Weights of a small GPT-style language model, trained from scratch on English Wikipedia: vocabulary 2048, no biases in attention or MLP.
Each number is 128 + 24 x the weight over its row's rms, rounded and kept within 0 to 255. Layers, rows and columns count from 0. Numbers have three digits each. The size before them is the row's rms in percent of the matrix's.

# layer 5 MLP gate, 448x160, rms 0.0694, rows 339-402, columns 0-31
095:116154111131173110100116128112145095125160097080141122112094122118128163111090100146122152140164
080:148129120128125106127120112132152093171099078112173094096090174102098144108092155144100135146129
096:123126099092146114181110128137117141113088141159153130140114158147118138110152149134095121102061
102:159156078081105130141137114101155120128103118116121132108123094158124133122112127127120122128142
099:141126139156156105153138123120130149109142101143133162095113122144138098126070152150156132105164
097:095123121097143089118113133114161148126125123137138096142132138122117157143145151110148148175129
094:135115126105149101088160160123118097139130131119088116143148122075140122141093125111145162185131
098:132125147159088139124118061090060137140145116149175166112126135107107139141114116111136074164072
102:156105157122114156173111150107090143116058169098077138120165121098117121103145109151121118153124
096:124085151116127142123125130117122109112113112112135085094105095130169137137112154143125116091165
100:123127090164142131115094069125117125126120112160141121167121146152130148093108095123157138099061
100:186088130108121169126143115110085110106152193127119185130129097107141158200074129149121103121112
100:104164149134149136103127080157143158103187114082161082092080097098116133120098107124132103164098
100:106097145106142155094130145113118100148171134109171142151165114092121122119092077141162111175144
101:170133136145115141131181107114128123128133155109092136169117091146118127103162131142114125110168
100:127150139138164156149126109103082126118100136124124120125162096143113100105065130120127130095086
108:162120144126074140152127133131105153096112103117109127119123157112111148167116097149113140142105
095:158130102135129126135157112137144092167119133179118098140133136130142130112126113152142128107121
092:129111166126132158131117151117118146112153120147169105140128154100098121170154150156099109138147
097:123130166135126166141087085098174141169170137128131127137120111129115156135124131133112133130112
098:118094104096112115143144133149163155111149174095130164142067155114095129108070120121108090113143
095:123161133136158117152146116141142114120116138193144099152101093135138173104115113091117101110124
098:120083147111185089127098143112144077111102134080113136129135213139146081125154117100124126167119
099:147179139115145102130108098170122099167175089118140111130108151162155093123102119116115156078155
096:153121072101142146156128130119158153098092134167108130121098127101141131083169146167128149150123
101:146161098138123143123135123107089143079128116168094134137154135190174127116117129126116134128152
105:109163154129143126098132144141135100118204122108131101133128128146134131144136112111106121096154
090:105115103120086146110152106089132131074103135141152107147110126106118155162116143109129177101131
097:139166131117153127108072140153127140117108137112130122155127197169147127150143133073123124158096
100:143130131073101161152144139146126134110167146141144131155115151153109150097078120120157083158092
101:186131126133140086132149111135175144127116127121151127134111130140099121150169151124133142103166
105:099109128120115129149113145121128125133165123128094140122149151146101094128106114087132135141130
111:150130152134138111112142169124106102131108147144129185075155108136111161065148113132150102098123
097:129143098146094086154127064145103122083119128109116113137072135143096106111162131142101113156130
097:145138130084130164111157182137088113136172162137142139169152085128120133134153126106147149151151
104:127118134078150128122106130121118108115147129147130165134102132113139104151114136119133127143120
107:122124104143097148130086156115122123170138145129124143129132100081124157084091081132139165121100
100:135135143107143171116146114098132113074142110114102131109130096066105135178110110099079149091136
108:136120141155102105110141138140111088114128163151138203185126133134116141079148121154116119111150
107:124165111076143134111121113156133129160166131165099099125159145092101140119122139118138180154163
099:161118100119058088115128094139137142169085173145169140180129101129109155157131157146142108147163
107:100112072127145139133139129115094094113121094107127123149126179141145123102116126124105111163129
108:124113108094106074093140121138136131114129134132140132131127124163158112142119131129145136109116
098:109100129132138127151122110114090108125093153124197148172127146156135103104122124148120144132113
082:091115176130157094157157115119118127148154154103100112164072117159104159103096151129161124126144
103:133125125089126148095169112129151142109140135143103091137103125115138080126104143134117131092090
107:120137128107171095118150166171157096116107126146117185165104135104139118118131108109124115143101
102:172104146120114109085094115102166108125149119090118149097140168112172144096148159118129078143134
093:134152136118081073110114146149150117147099133133109129118107145148118159121153156138144092140129
113:113115105104133122149145165116141132073127134119093127163103103111154106110137127147152095123152
085:132129104122118104100105113112169153158121130138087131098108120140098124115133170101116076089149
100:115151150157101113154112099124086062130166082120090132109148157096156132100166129150149119145143
100:140113102171081116095136143107091143138116132160115157135127163127116141140176135148130107127123
095:143120131138142124101131135129164137108165106130133132131111108097115144155150091136135096104106
107:140131175134149166204110141141094132098139145147102149151127142114106160118126165112143091124120
104:084121099110136080105089144091116115143098159115127127132122120101129162155083130130127124101152
104:179132140130168109118115139152140129161167148132110124135102088172067121123149120146135155146083
089:150166133125176103128110149133117118136166177150088115139102112149106109152110120128127117115135
104:125147149133137108151132135101159148078109116097116181108129119112131118126109105140137112194103
108:134118091110124119110115129079131123103109109102122112129132155122129083156119107161129122150113
096:114090132129130100138139112166107137129167104134144098155108122158147142128154142142124152097138
102:165106082076119117101165116163132087139151078156086134111114180120081134124139105114122097136086
099:120125111140130120137110122151130091117153141177157161113091129167153178133115104106156149113147
101:170094136130105116166157127135110149097113155091089118114146121142114110128112161156090146142129
# layer 5 MLP up, 448x160, rms 0.0688, rows 339-402, columns 0-31
096:168076087120143160139112120159122177165132103118074115126128142116147154108123118118118127138111
088:150181158093143131163108146138118145145152090122129101110095100096128124080122121124138145099152
100:137136116126161123114115113138117118132157117079115139126175111140123125150110138132124133107206
101:121139124132107151108097129151077139165140113087135184100127110146132147107139149152106129123161
100:137167131136111133098130103166077143085118130114109112174159168132089134140150083077141115126133
090:148133174143081109162131129098131109119091127120155102140125128093145154153184125131091123105148
089:103125116122150124106156107126102153133167141111152170157129136120187116094122102136152124119125
104:142163097168123134097109111106119175132119137159169099118140157122094150132101138117114071153114
100:159095145137103106194160107116113146130109126131127131116167133127102086119133140100100120108096
094:140121089152111131149115171128144160121129095112135141144154133113094126130170088148140138145093
098:161119121126141105140148146204133134117120100111115143114130066171164139123137101130124102147151
118:119111107149117109137115164127124118147136125140106092140132182122163170195154098103177122162117
104:138106131106156115159130116171102163115100096121136183150138145161140126062137164150130134121120
097:163147188090081146103111102112109102144135112131131156113140132132192121099131109090146164134095
109:115119112113130132159145110124120111171116119128171122112149133157090135191122148099156105173112
095:071175145139157096147123128133092148101097103120100152123126097108083150133127133125141107096108
103:138149144133117114148129086116161098144105112143109110087169122121131096155123138174176127136134
099:144172075078144126134104078149150103158117133139091138138106132129155115100086107155112142109124
101:124134145161098125129078142137111116107094110184074125162105138145111100158161108143122183111116
094:141145105131152133117147182120163148097114137185139115156128112168157111129162107152146141120116
102:146126124065137101139122157131122174116151117126123125103127135161154134124150160168111105106100
096:152072115142113147169137160120106119119142141170131145153141104150119135136168124126107108152063
093:155094119105118122104158139117108112118086141137132183106144113108129146090120127140178155103097
102:146153157091112120129089170192093112110130145119151151074115113147137148155147124124113108118130
093:133129101120157126127107106096144188124070136141096143108130122103109159116164160146132115152112
099:102138129169091133124116149137117122146134114113162161132149157148142148129096110131104134121136
103:170131114144153184123092149130115186105123106171145150157151085103143138121114154132064100130086
096:147087141135095133153166129136115086125182054125115122146142150137165110127154176119147148142141
091:103137096160113100162148131143133093107104155092158164094143182153115122153114149145139111114143
101:134115118193110081165102145163147126103096153134142079130104120123148145111116180124117125125192
104:135116147111147124092105100181141106157118155143143164135116139127089131164171105138125120107153
098:119132128146073134141147128101133151133128101085071144115105126162183112126144111127112146120135
099:088124112160167136104151100116147172108140113085160101101069129119114107159149123092139144122150
109:131140092109102125165157104178155165128113154107156148098093121116128125134107107158102129154108
099:141138153120058155096201140119203127152118106161168148124115116114106132104127122136125139122132
109:125113147117121164119138158125149177094091077154105091141139141076113135142128130172132155109091
104:126141125138130122101129152142136087126146120148129122110142134153102150121159142115163097126140
105:109134125113126126212095169120122115124132176095143141114136111134148153119096127121149167080114
099:146112132116149132112128144124127131126091127180119170166101114128128107165091122105138141134102
108:125139159089090138114126121109098145141113119177105100125087110134130123108110122137161092137146
093:129157177126131099158128119124118148150141168161133113128108126124109149104131124143198119118123
109:168110100123096127188130150111138119104139099104140135095108103131151142138106153146072102149116
107:104138147112115094140153121130114147120147093134147107084119128159126131159159115155145209103106
100:106086146108090093172128085114103111145092150102145125190140116133102127123112149137140132102119
086:134085120122134162146148127093134128073096130157106138131118152157115168104134155142139116173110
098:143140111160199152136118135111092137139100146138131098141133105143133115124134123145117110124153
110:119129132121123144109140092133151161129145127168122131117136165124145112156135113158094158120116
106:151141155135141128147136138141087134132147186100120092136110089128103114097123107131131130070145
095:163122107156178128106133176137131120121128147164161133149101160151072141093159124137157106138101
112:158154135151138104134171129130126166128121117097111150128105108171112106109100103149160124099083
089:134106154126135129163098127101128141117115112138126122115172181147107113138127116123184131121144
121:123067166132124142125115115121155163097128125121155138101125133135147172127102124170089161128166
099:121094076150070173120160143098122171129197107097102131147101087160136163146135149118106148130139
097:155140149095155117106112141157160143134092147086115132109142130105127139104115134116131137117154
111:127153099091109113140163122144131098177148110125123157126087088096131130082156085141182104168106
115:143105127174131102111144095135168157133139115108135137066132161127121147166142172145104157130130
107:125141091136123137111109184179141087158095145141105160138141115150131107133109111158149178177137
099:146125127143145134134112133194150147120090144149100123153120134122124119123140161099102096120137
102:144159156155092147114138150144111092130154140135114156119119146122153092148104135157127179127146
105:104180120121103156119107104145138112151137149135155097112104092105124134146096118095151102143141
097:152092117151132173157132115180134110133073116111132132153157113119111155127138160133061135119170
099:118114165174122134152141174101158170128122170112126147113108096138139131126122131130137192083130
102:149148137096107116104131118152114134104075138123156135135125125126089149131095145142138142137138
090:156138076142107126121139125132164120128094132106121133109083141092138101167097161128145184113153
# layer 5 MLP down (transposed), 448x160, rms 0.0597, rows 339-402, columns 0-31
096:111094145136145102092127135132146124119148118108145166133095111100115097123156126131123092119140
087:087056108131142114103132114127161099140112109137128156122141166152136152125149107154132129110117
096:122147098129117107142138131139132159099060156197147131136087117158143150126153136135075116132111
105:129127132168158112141117114168097112146088123146171097150167132117116143160146158082177144083129
095:154149107137122131144114120105120128118132114122161112072121113113122124125116179123155159143087
094:116121116149180126133124147105119137145142141141112161109093155159108120111052100088154134147136
090:155141149156134128156111137147194098127100100142130115127107155116097148117191149113092120116137
105:114087109088117099154172166178135141144097127071130105166125117111144091121144178112118192080121
102:148152143186137170114130166142126101145104119161128148156105117145105141113117111163156107176120
095:096116145144122143100101117089121076146111120125128124119100088155138165117103119127097108120151
106:127112128155149110121120118126138149189078108157129141155120123117108114134084140123147148115098
124:166135107143138115073113118153146140137083189153094152146108158100096144173122131076138117100098
104:131167149125114134082132135094123149127115148156121131113108149125126129112096140174112119158114
101:065137125145144170140095161120164114122126147154119111124153117083125138153116112170108118133142
094:146158175128099125148145144128126130136132152118119134174135084170118111128165128142131138141180
096:160111089082110160141136107103153123137143143124135113135156150154166122115158160171131107163143
105:131141167134143135134109126120132116099155172140106159146078122175102159123108125118128140135122
099:127093135133117123108169152116096126096090170086157176163108125169081161143125127118121088132170
090:116162103088160119120115151106143146151109132120093132133118111123162201082130103120119130131130
092:108139109168093111125072129112119103148153127121122151158151109078087119097140115149065137116148
100:141093106131130182100115121118131123126144137136154136171113159139085122157109102117157108134141
101:114152134127151135113145140122126149134098132178123135111115086111148138121124063107149119096143
095:083141106148102145143134133136170135102150101142163049121120131116115127135126141128096132160172
102:142121083167137109115134176136174121160151112144119117143121172105115126100118124107126143156183
087:113145184102085172122103124146086093144181113100151147123132137114142107073143148120119115109139
103:134072163076122135167098126112100101135109078136131124091081070129120102142124127147126153129110
102:138129087120105103164109111179109119126088152134126137124096158162157123100111139127133195083152
097:131113099117118128144093135143144136162070140124110130114150185134106186167113078133111120135114
094:126137146118146166078081133159165130133129124145112092129114145142142153158111103079096152157108
108:143125111054153155118172118137097123137120117092110138147146158163108093116110102154138111175137
098:117142123145126149143127122088149118127129121130081107096126104111138187137104184147119100161077
101:122121120095131147099134144145178084116095124129156138192123146106083166161169127130093101135087
097:118115114079096110102112128141072117145110113150112133100119164126119181100123131169167169122096
109:163120118168124104161130087101092147098131144097132168131095119136132157118138124143134133139141
105:127142121173112141167125186114135107110141133145121173090174058133131113143116160142127103146139
110:106109124115122135113163105125137097136135164138138122097170110120132158111169185108111135121100
105:142102146128119126131156061133122183155156157117113120125163145152122105160087125194139123132155
104:140114134137111097133091162107140118143135133133128128157145152110134169099129110162153118164155
101:110089112162115162171102138129103098104134138153137138094141146083139122134196132093152130159127
105:121100143165107155109113154143160130147142123118135157180141136144110116141134128083131126112135
098:093091090130122130113125147097128144112107113137153090157137071121110138140113160141160123111121
112:152159143149124119158086155153122156131138137109122120116170127120110117120130150165115125131087
110:112144116130141135134164128122144136154121101138088108122097145154103107106149083111172147120115
102:129135121134173108110116130141114145119155117136128134085117150108157106088119036140093158156123
084:122152104161151109165087168104127120143146116092132062173120143120105150121154142130128136108155
101:121143157138093146112114154114110094125131123094120134102125168143141140146124139134125159163144
108:151121103151118110181152151133121128128089132110109120121146157157123111145127119139170150141128
111:170075112160135109137123141144156103184114106183129109124147129164154100123142151137143134107148
097:081145141075101111154121132130127141146133123146107103125141104139140145151132126115137136121129
112:147109145132127120119177131191067106138131118102124078130155146084119131116128114124101099134136
089:091153103148151089097159116159143159167135139157118131090089103089137097092111119146082101116127
109:140155123140091131137103128172065132092130109127117091146096161121131145081125148165170141097152
102:137153129094094117160149109148140147149167099113127111100129102133126139110103129126135129124162
098:130123142156099149172129106123155160157159149126163131133159131161147124093083146126151158110150
111:083127132159130129161134128141093132093134145109133152142178125140083161132095144158127076128103
105:112113126129135154097117142142178135135089094150152152130135096137148117117145103125097078131104
112:128107151144094124175106136133094132110120118125105137096142159132166179115114098110126081113121
102:124126121139130153134084131129131116142126148093143115120139136105109153083105110135136126119171
105:126128107078135129128152136171117112104136119166129134168150150130088119104129153101083107105100
106:136124208157118147107121100115162147112140171116125130160153166089105191135094142102098135102146
096:132128122143099127113132120102105149136138139144184154155084104139137137116109182136173142139106
101:139112100103113146132161100127143124132114142107122151168124143084131091127145142105125099141144
096:150157098147152126109132144128170103181140104109108101106103091141154091150161140102124147116103
103:139148168129124113109058158118121138143188100117127111125165132128103103137118121110153123134118